{"d_mlp": 704, "norm": "rmsnorm", "positions": "rope", "rope_fraction": 1.0, "qk_norm": false, "tie_embeddings": false, "init": "uniform", "init_std_qkv": 0.0221, "init_std_down": 0.0, "lr_mult_o": 1.5, "lr_head": 0.00817, "decay_shape": "linear", "train_tokens": 428600000, "dataset": "wikipedia_en"}
Each number is 50 + 10 x the weight over its row's rms, rounded and kept within 0 to 99. Layers, rows and columns count from 0. The size before them is the row's rms in percent of the matrix's.

# layer 2 MLP up, 704x256, rms 0.089, rows 323-373, columns 128-191
108:59 48 67 47 63 42 48 55 38 44 32 64 49 52 51 49 33 55 48 51 56 40 44 33 53 38 59 46 48 54 40 41 54 32 51 48 52 50 30 51 59 55 60 46 54 46 47 60 45 39 74 47 55 63 57 53 61 37 58 41 30 58 55 59
098:46 40 52 53 44 55 41 65 58 58 43 39 56 63 60 65 43 54 29 48 49 38 54 55 52 58 57 58 32 57 39 34 30 54 46 32 58 50 49 59 54 62 45 49 69 56 48 41 41 41 53 40 61 55 44 63 56 62 62 48 41 48 70 44
101:52 42 29 29 35 44 48 43 49 55 35 63 47 62 61 48 40 41 37 43 59 36 61 50 29 62 39 52 33 47 61 54 54 51 38 38 47 43 58 33 60 62 54 65 61 46 66 67 40 50 60 62 50 46 56 49 42 59 39 47 46 34 63 52
084:67 58 33 52 43 44 65 66 53 60 53 51 53 43 68 56 39 44 51 53 39 54 41 57 52 58 45 49 48 48 50 30 47 34 62 53 60 48 47 34 58 45 33 57 59 49 56 47 56 40 66 50 37 49 49 54 32 63 52 48 50 44 60 19
104:67 40 61 48 47 41 34 56 41 47 50 60 40 54 50 60 48 49 58 54 50 61 65 54 50 62 43 59 68 41 53 47 59 51 53 57 55 44 32 49 52 53 47 59 68 53 58 53 68 56 61 79 37 37 51 45 30 46 58 39 60 44 55 51
096:42 53 47 65 48 61 64 48 39 54 61 53 45 59 57 43 72 43 34 63 55 41 48 36 42 42 60 36 53 50 61 31 51 49 54 55 42 53 45 54 37 40 64 56 48 52 47 70 59 43 49 44 52 40 57 51 40 44 56 51 41 36 30 48
105:65 71 49 56 51 41 59 54 43 63 50 46 60 62 55 61 55 52 46 61 43 75 40 41 50 46 41 48 53 67 55 40 65 43 50 62 55 35 55 54 54 45 63 27 44 35 42 47 60 46 68 56 53 57 62 46 38 73 35 57 44 34 54 56
094:41 55 32 43 50 46 73 65 41 39 60 30 65 48 50 51 48 59 52 50 48 47 50 64 77 41 37 52 52 54 45 46 53 67 36 53 52 48 53 36 55 39 58 52 43 53 43 22 64 44 56 44 38 43 46 47 49 65 44 40 51 61 58 51
104:59 52 61 60 60 47 44 37 58 51 43 41 40 55 36 39 48 39 56 42 50 50 44 49 40 52 67 20 40 55 40 67 55 59 64 68 40 46 61 40 59 56 46 42 35 44 58 70 45 48 60 61 57 62 41 50 48 67 48 54 32 55 54 52
098:50 54 50 43 47 61 58 67 55 69 42 65 52 53 35 47 53 43 34 47 57 54 65 60 46 40 76 61 53 71 28 68 49 45 57 47 54 65 56 53 39 53 55 58 40 49 53 29 44 35 48 46 61 43 47 50 47 44 40 55 66 46 62 43
103:37 40 38 50 70 62 45 55 44 41 48 53 42 54 55 50 48 48 39 40 58 31 51 55 42 51 50 48 66 43 33 36 43 61 50 39 49 40 35 33 62 47 52 59 51 49 48 59 46 59 44 44 54 38 49 38 42 51 51 53 38 39 55 25
088:53 51 46 51 53 60 51 57 54 61 47 50 41 51 75 52 55 51 37 56 35 44 56 60 64 44 66 31 48 26 53 39 53 67 51 42 46 65 60 59 39 31 64 35 55 46 62 40 46 64 43 66 64 52 57 62 40 54 69 67 38 67 57 48
102:52 49 58 51 52 44 40 45 66 50 36 55 55 43 50 38 62 61 53 69 44 42 37 51 33 35 53 47 32 46 55 67 52 45 57 34 51 47 56 50 50 45 45 42 45 58 33 54 49 76 65 34 39 58 60 44 50 47 18 59 37 43 56 48
099:47 45 37 47 59 50 58 54 58 46 45 51 59 38 40 65 52 42 47 67 31 56 55 41 55 59 43 27 45 46 61 67 60 69 57 36 62 43 57 50 47 66 35 53 48 57 52 56 48 47 54 50 49 52 58 68 46 53 36 56 62 55 31 41
103:41 73 67 44 38 39 63 41 54 50 42 55 56 57 48 31 50 64 25 48 52 51 40 66 38 67 40 77 49 47 52 44 44 28 37 42 33 42 56 63 40 50 48 60 55 36 61 46 61 74 50 56 40 62 53 36 37 53 54 54 30 49 60 57
097:36 51 67 53 54 51 68 41 54 50 56 40 59 39 56 48 64 42 35 36 42 68 49 59 39 65 48 29 33 61 57 45 57 67 68 67 56 49 65 70 52 60 42 44 44 42 36 31 58 33 66 46 52 50 63 57 41 50 52 39 45 43 61 51
103:53 45 47 53 50 44 47 52 32 56 43 35 54 54 41 58 36 55 60 35 41 60 57 45 47 45 44 72 38 58 53 28 56 67 63 61 34 39 51 65 48 56 52 41 67 37 41 55 49 57 56 47 43 55 46 46 45 62 36 48 50 63 64 47
107:37 61 48 60 57 51 78 50 52 37 42 43 34 53 57 51 48 44 52 49 57 53 54 44 53 35 45 55 59 46 31 62 55 52 26 61 41 35 41 53 65 51 45 53 52 57 42 59 44 70 50 46 40 59 54 53 41 42 25 56 41 63 46 53
107:43 64 34 56 50 50 50 41 47 52 55 46 44 48 49 47 48 52 40 27 26 35 54 49 44 49 44 64 73 64 53 67 49 50 50 41 30 50 60 40 55 38 44 31 45 45 56 43 47 60 44 27 48 64 52 81 60 43 49 48 74 42 50 38
100:54 60 42 37 67 45 61 53 45 55 54 52 23 54 51 45 59 59 52 58 62 47 62 42 56 51 46 58 41 46 61 56 46 43 47 35 46 38 34 46 73 41 62 42 59 47 67 54 52 38 60 44 58 50 67 60 56 49 40 48 52 64 44 45
095:51 46 48 59 45 54 49 55 53 63 49 56 58 60 54 28 45 45 49 55 64 36 48 60 49 34 41 36 64 57 38 51 63 65 55 61 44 64 58 32 53 32 48 56 53 43 64 49 62 54 54 40 53 35 50 51 42 46 57 60 56 31 63 33
100:59 54 40 64 54 67 61 52 73 35 45 42 44 78 55 51 57 62 55 42 56 63 56 45 46 58 57 57 54 45 48 60 53 46 51 56 52 64 36 37 55 48 54 47 39 52 50 62 44 61 45 43 40 36 57 46 46 36 45 56 34 34 46 32
104:49 59 48 44 42 40 60 37 41 49 58 41 55 43 53 48 58 48 64 46 52 52 56 35 44 47 62 50 45 76 38 50 61 67 62 38 50 34 56 35 67 55 43 38 56 62 39 45 54 36 58 35 48 56 60 36 44 41 43 42 48 61 52 55
090:43 29 33 43 52 55 23 33 36 51 44 59 29 51 47 47 57 45 48 47 33 43 42 41 55 61 46 42 49 52 45 47 44 44 44 44 47 61 41 66 64 49 46 59 38 45 58 65 60 69 50 43 61 39 47 53 47 65 48 47 48 62 46 45
088:41 36 59 57 65 57 49 64 54 47 34 55 49 66 57 41 50 33 42 70 57 40 31 59 47 43 49 41 67 66 49 67 51 42 60 46 43 50 48 60 63 45 38 45 57 55 29 47 54 45 37 53 41 54 58 54 61 58 41 59 50 47 68 48
095:55 40 37 44 65 37 55 59 37 44 61 53 39 45 45 49 59 59 52 35 58 39 41 44 43 55 58 27 51 61 61 58 42 55 57 57 52 53 38 38 48 55 62 78 43 51 51 62 43 59 64 42 54 45 57 69 63 34 41 54 45 52 45 48
102:53 34 28 45 51 56 73 57 46 46 55 65 44 47 50 69 41 44 47 49 48 56 46 49 50 44 48 68 48 72 63 32 50 56 63 50 47 58 54 35 49 60 38 45 43 53 62 57 39 39 47 33 72 58 41 55 50 34 62 49 38 47 36 57
099:73 57 25 55 53 43 36 49 34 49 57 57 45 66 50 51 44 33 39 40 32 57 49 54 62 61 42 48 41 47 58 62 45 57 48 55 51 43 46 47 41 40 48 49 53 48 51 48 38 47 55 34 49 41 45 37 49 40 37 49 56 59 41 49
087:55 52 59 42 46 57 32 58 70 53 67 43 62 68 67 47 45 45 60 55 53 48 32 39 48 58 57 54 53 35 39 53 53 40 59 65 41 68 41 30 27 28 64 46 48 63 56 75 44 47 25 48 29 43 50 43 66 47 64 43 45 51 44 49
097:37 40 47 36 48 56 53 58 55 54 38 45 57 44 58 47 55 51 38 48 51 47 47 60 48 39 41 40 62 51 35 58 49 53 49 33 47 47 50 41 55 56 50 50 69 48 50 43 43 52 59 45 57 57 47 48 72 46 50 66 51 64 52 40
105:46 54 59 62 52 49 50 42 49 46 56 57 42 57 39 48 74 56 48 38 36 49 39 53 33 53 43 42 53 63 60 46 57 34 52 54 52 50 56 47 46 36 64 60 73 61 46 52 54 62 43 43 40 39 21 50 56 63 53 62 53 58 57 68
110:38 58 53 59 52 38 50 36 45 30 52 46 40 44 56 46 41 46 48 48 55 52 58 47 42 50 51 59 43 49 63 35 28 41 47 44 78 59 47 62 49 39 41 37 41 40 60 57 50 66 38 49 35 58 30 53 51 38 23 45 48 60 64 35
098:46 72 52 55 58 52 49 54 52 52 56 33 48 41 50 49 55 49 50 64 53 61 43 55 32 43 39 54 38 58 51 40 46 58 52 65 52 38 47 49 40 41 37 51 47 55 55 36 51 71 38 55 49 41 48 41 39 47 34 47 58 57 59 48
101:45 62 57 66 45 52 45 48 58 44 45 46 38 44 50 46 49 54 53 43 56 57 41 37 54 39 56 56 45 39 43 42 57 50 58 60 42 51 51 46 56 46 58 37 43 50 51 55 54 66 59 49 39 46 36 59 42 58 46 45 52 74 41 72
089:47 52 72 59 46 46 61 68 28 51 54 35 46 57 70 45 69 48 32 64 55 52 46 61 49 40 64 63 53 38 46 36 40 42 80 58 53 31 56 60 34 39 52 43 46 43 57 40 50 41 60 68 64 42 76 37 42 39 37 52 42 61 40 50
092:50 50 37 55 60 43 48 47 39 62 67 42 38 49 52 68 22 51 39 44 51 57 39 49 51 51 50 64 41 52 39 47 47 54 65 61 59 58 46 47 56 42 54 52 53 46 58 47 33 54 51 53 69 62 73 45 46 58 79 53 50 52 49 44
097:49 34 56 48 63 54 58 44 51 46 43 37 48 29 44 42 57 47 63 40 61 39 42 48 54 42 42 35 59 60 62 40 55 59 48 52 50 36 54 46 61 36 65 64 62 35 42 54 61 60 70 42 55 50 46 63 33 33 52 53 59 42 29 65
106:55 55 46 52 45 59 33 38 55 62 55 60 59 45 54 58 54 37 34 62 57 49 66 67 54 50 48 52 51 44 37 50 53 61 42 47 59 49 57 57 58 29 52 76 44 55 37 77 47 39 46 38 44 67 42 38 55 59 44 38 46 40 71 50
092:44 29 36 47 64 40 39 63 41 50 53 38 54 45 39 46 51 53 45 36 52 65 57 60 43 67 72 30 60 42 56 44 39 54 64 46 64 51 37 47 46 48 47 73 47 61 45 73 49 40 68 55 67 62 45 51 21 52 58 48 62 39 33 45
100:47 49 49 53 54 32 65 65 51 49 58 62 60 48 44 65 62 79 43 43 45 62 46 70 62 56 58 70 71 62 37 64 48 60 55 44 56 55 41 50 47 49 58 52 48 80 47 57 50 44 50 51 46 66 53 48 48 64 55 41 40 65 47 39
092:39 47 43 42 39 40 41 40 57 55 57 57 37 54 48 59 61 51 54 38 42 46 47 41 59 55 47 40 49 50 52 37 57 43 50 56 66 53 47 64 65 58 34 55 38 62 45 30 49 52 49 58 52 43 56 47 44 52 64 57 58 56 61 59
105:60 39 45 27 52 50 44 48 52 57 46 54 70 53 74 55 54 31 54 59 45 66 46 52 70 59 68 72 41 49 58 36 42 44 43 65 54 62 50 46 32 50 41 54 46 58 49 52 38 48 52 50 53 48 55 39 54 62 48 32 64 41 57 47
099:48 57 60 49 62 43 34 68 61 37 50 43 42 50 54 33 58 67 39 65 49 50 50 39 55 44 43 34 36 48 34 71 47 46 43 55 55 78 55 50 56 42 64 38 26 60 43 63 41 56 49 47 58 42 55 40 48 63 58 30 59 29 39 44
098:60 67 55 67 48 52 55 51 58 66 40 43 56 47 61 50 38 40 60 42 62 60 45 46 41 40 44 58 57 37 44 57 54 40 68 52 54 67 61 39 52 38 51 57 46 61 44 38 65 56 57 76 62 50 55 59 57 51 45 35 39 60 58 53
097:54 43 47 39 56 53 57 47 66 52 58 64 47 46 71 43 55 76 32 60 53 55 35 61 46 62 54 49 52 70 58 38 45 55 43 63 39 42 52 39 43 57 66 61 47 47 51 37 41 58 54 53 60 49 67 44 80 59 48 58 63 44 45 64
104:61 58 67 53 53 55 35 61 58 56 47 48 35 47 58 39 52 46 57 64 49 35 39 41 69 43 51 42 34 53 48 45 57 39 59 36 39 61 66 28 50 47 56 68 40 60 56 34 48 47 49 42 63 52 41 44 43 36 48 63 44 43 69 56
111:48 58 43 55 55 43 39 64 44 60 43 56 28 65 31 59 45 71 35 63 46 50 59 59 43 44 37 56 20 47 52 38 51 72 47 32 51 39 44 62 53 48 38 56 45 78 59 43 61 62 39 66 48 65 48 44 45 41 56 56 50 50 42 34
094:51 49 41 47 74 44 37 57 70 63 60 44 57 59 49 46 50 58 53 46 48 49 37 46 56 36 46 35 55 63 35 57 61 56 56 71 35 48 40 52 37 60 42 46 41 65 44 38 71 50 54 77 47 43 57 46 44 34 45 45 51 61 66 44
084:39 50 39 61 54 58 53 56 46 56 68 47 68 41 42 46 52 52 45 38 51 59 57 50 42 52 46 43 37 53 40 57 37 52 56 60 59 62 33 43 42 51 29 58 58 55 42 53 48 59 58 40 49 31 41 62 57 44 41 52 42 46 46 44
090:45 49 59 58 55 53 54 50 45 53 69 43 50 72 62 44 63 62 38 52 63 34 61 46 45 37 50 33 75 40 60 63 53 44 60 49 54 51 54 44 45 45 53 62 53 47 54 39 53 68 44 59 29 46 58 41 48 63 53 43 30 42 43 49
099:60 40 54 46 56 54 45 36 45 62 45 29 59 33 55 45 44 47 65 54 54 51 52 50 68 43 54 68 55 43 44 62 67 55 60 52 52 36 64 52 57 53 41 75 55 56 40 50 48 47 39 46 49 50 55 48 52 38 47 19 50 56 54 40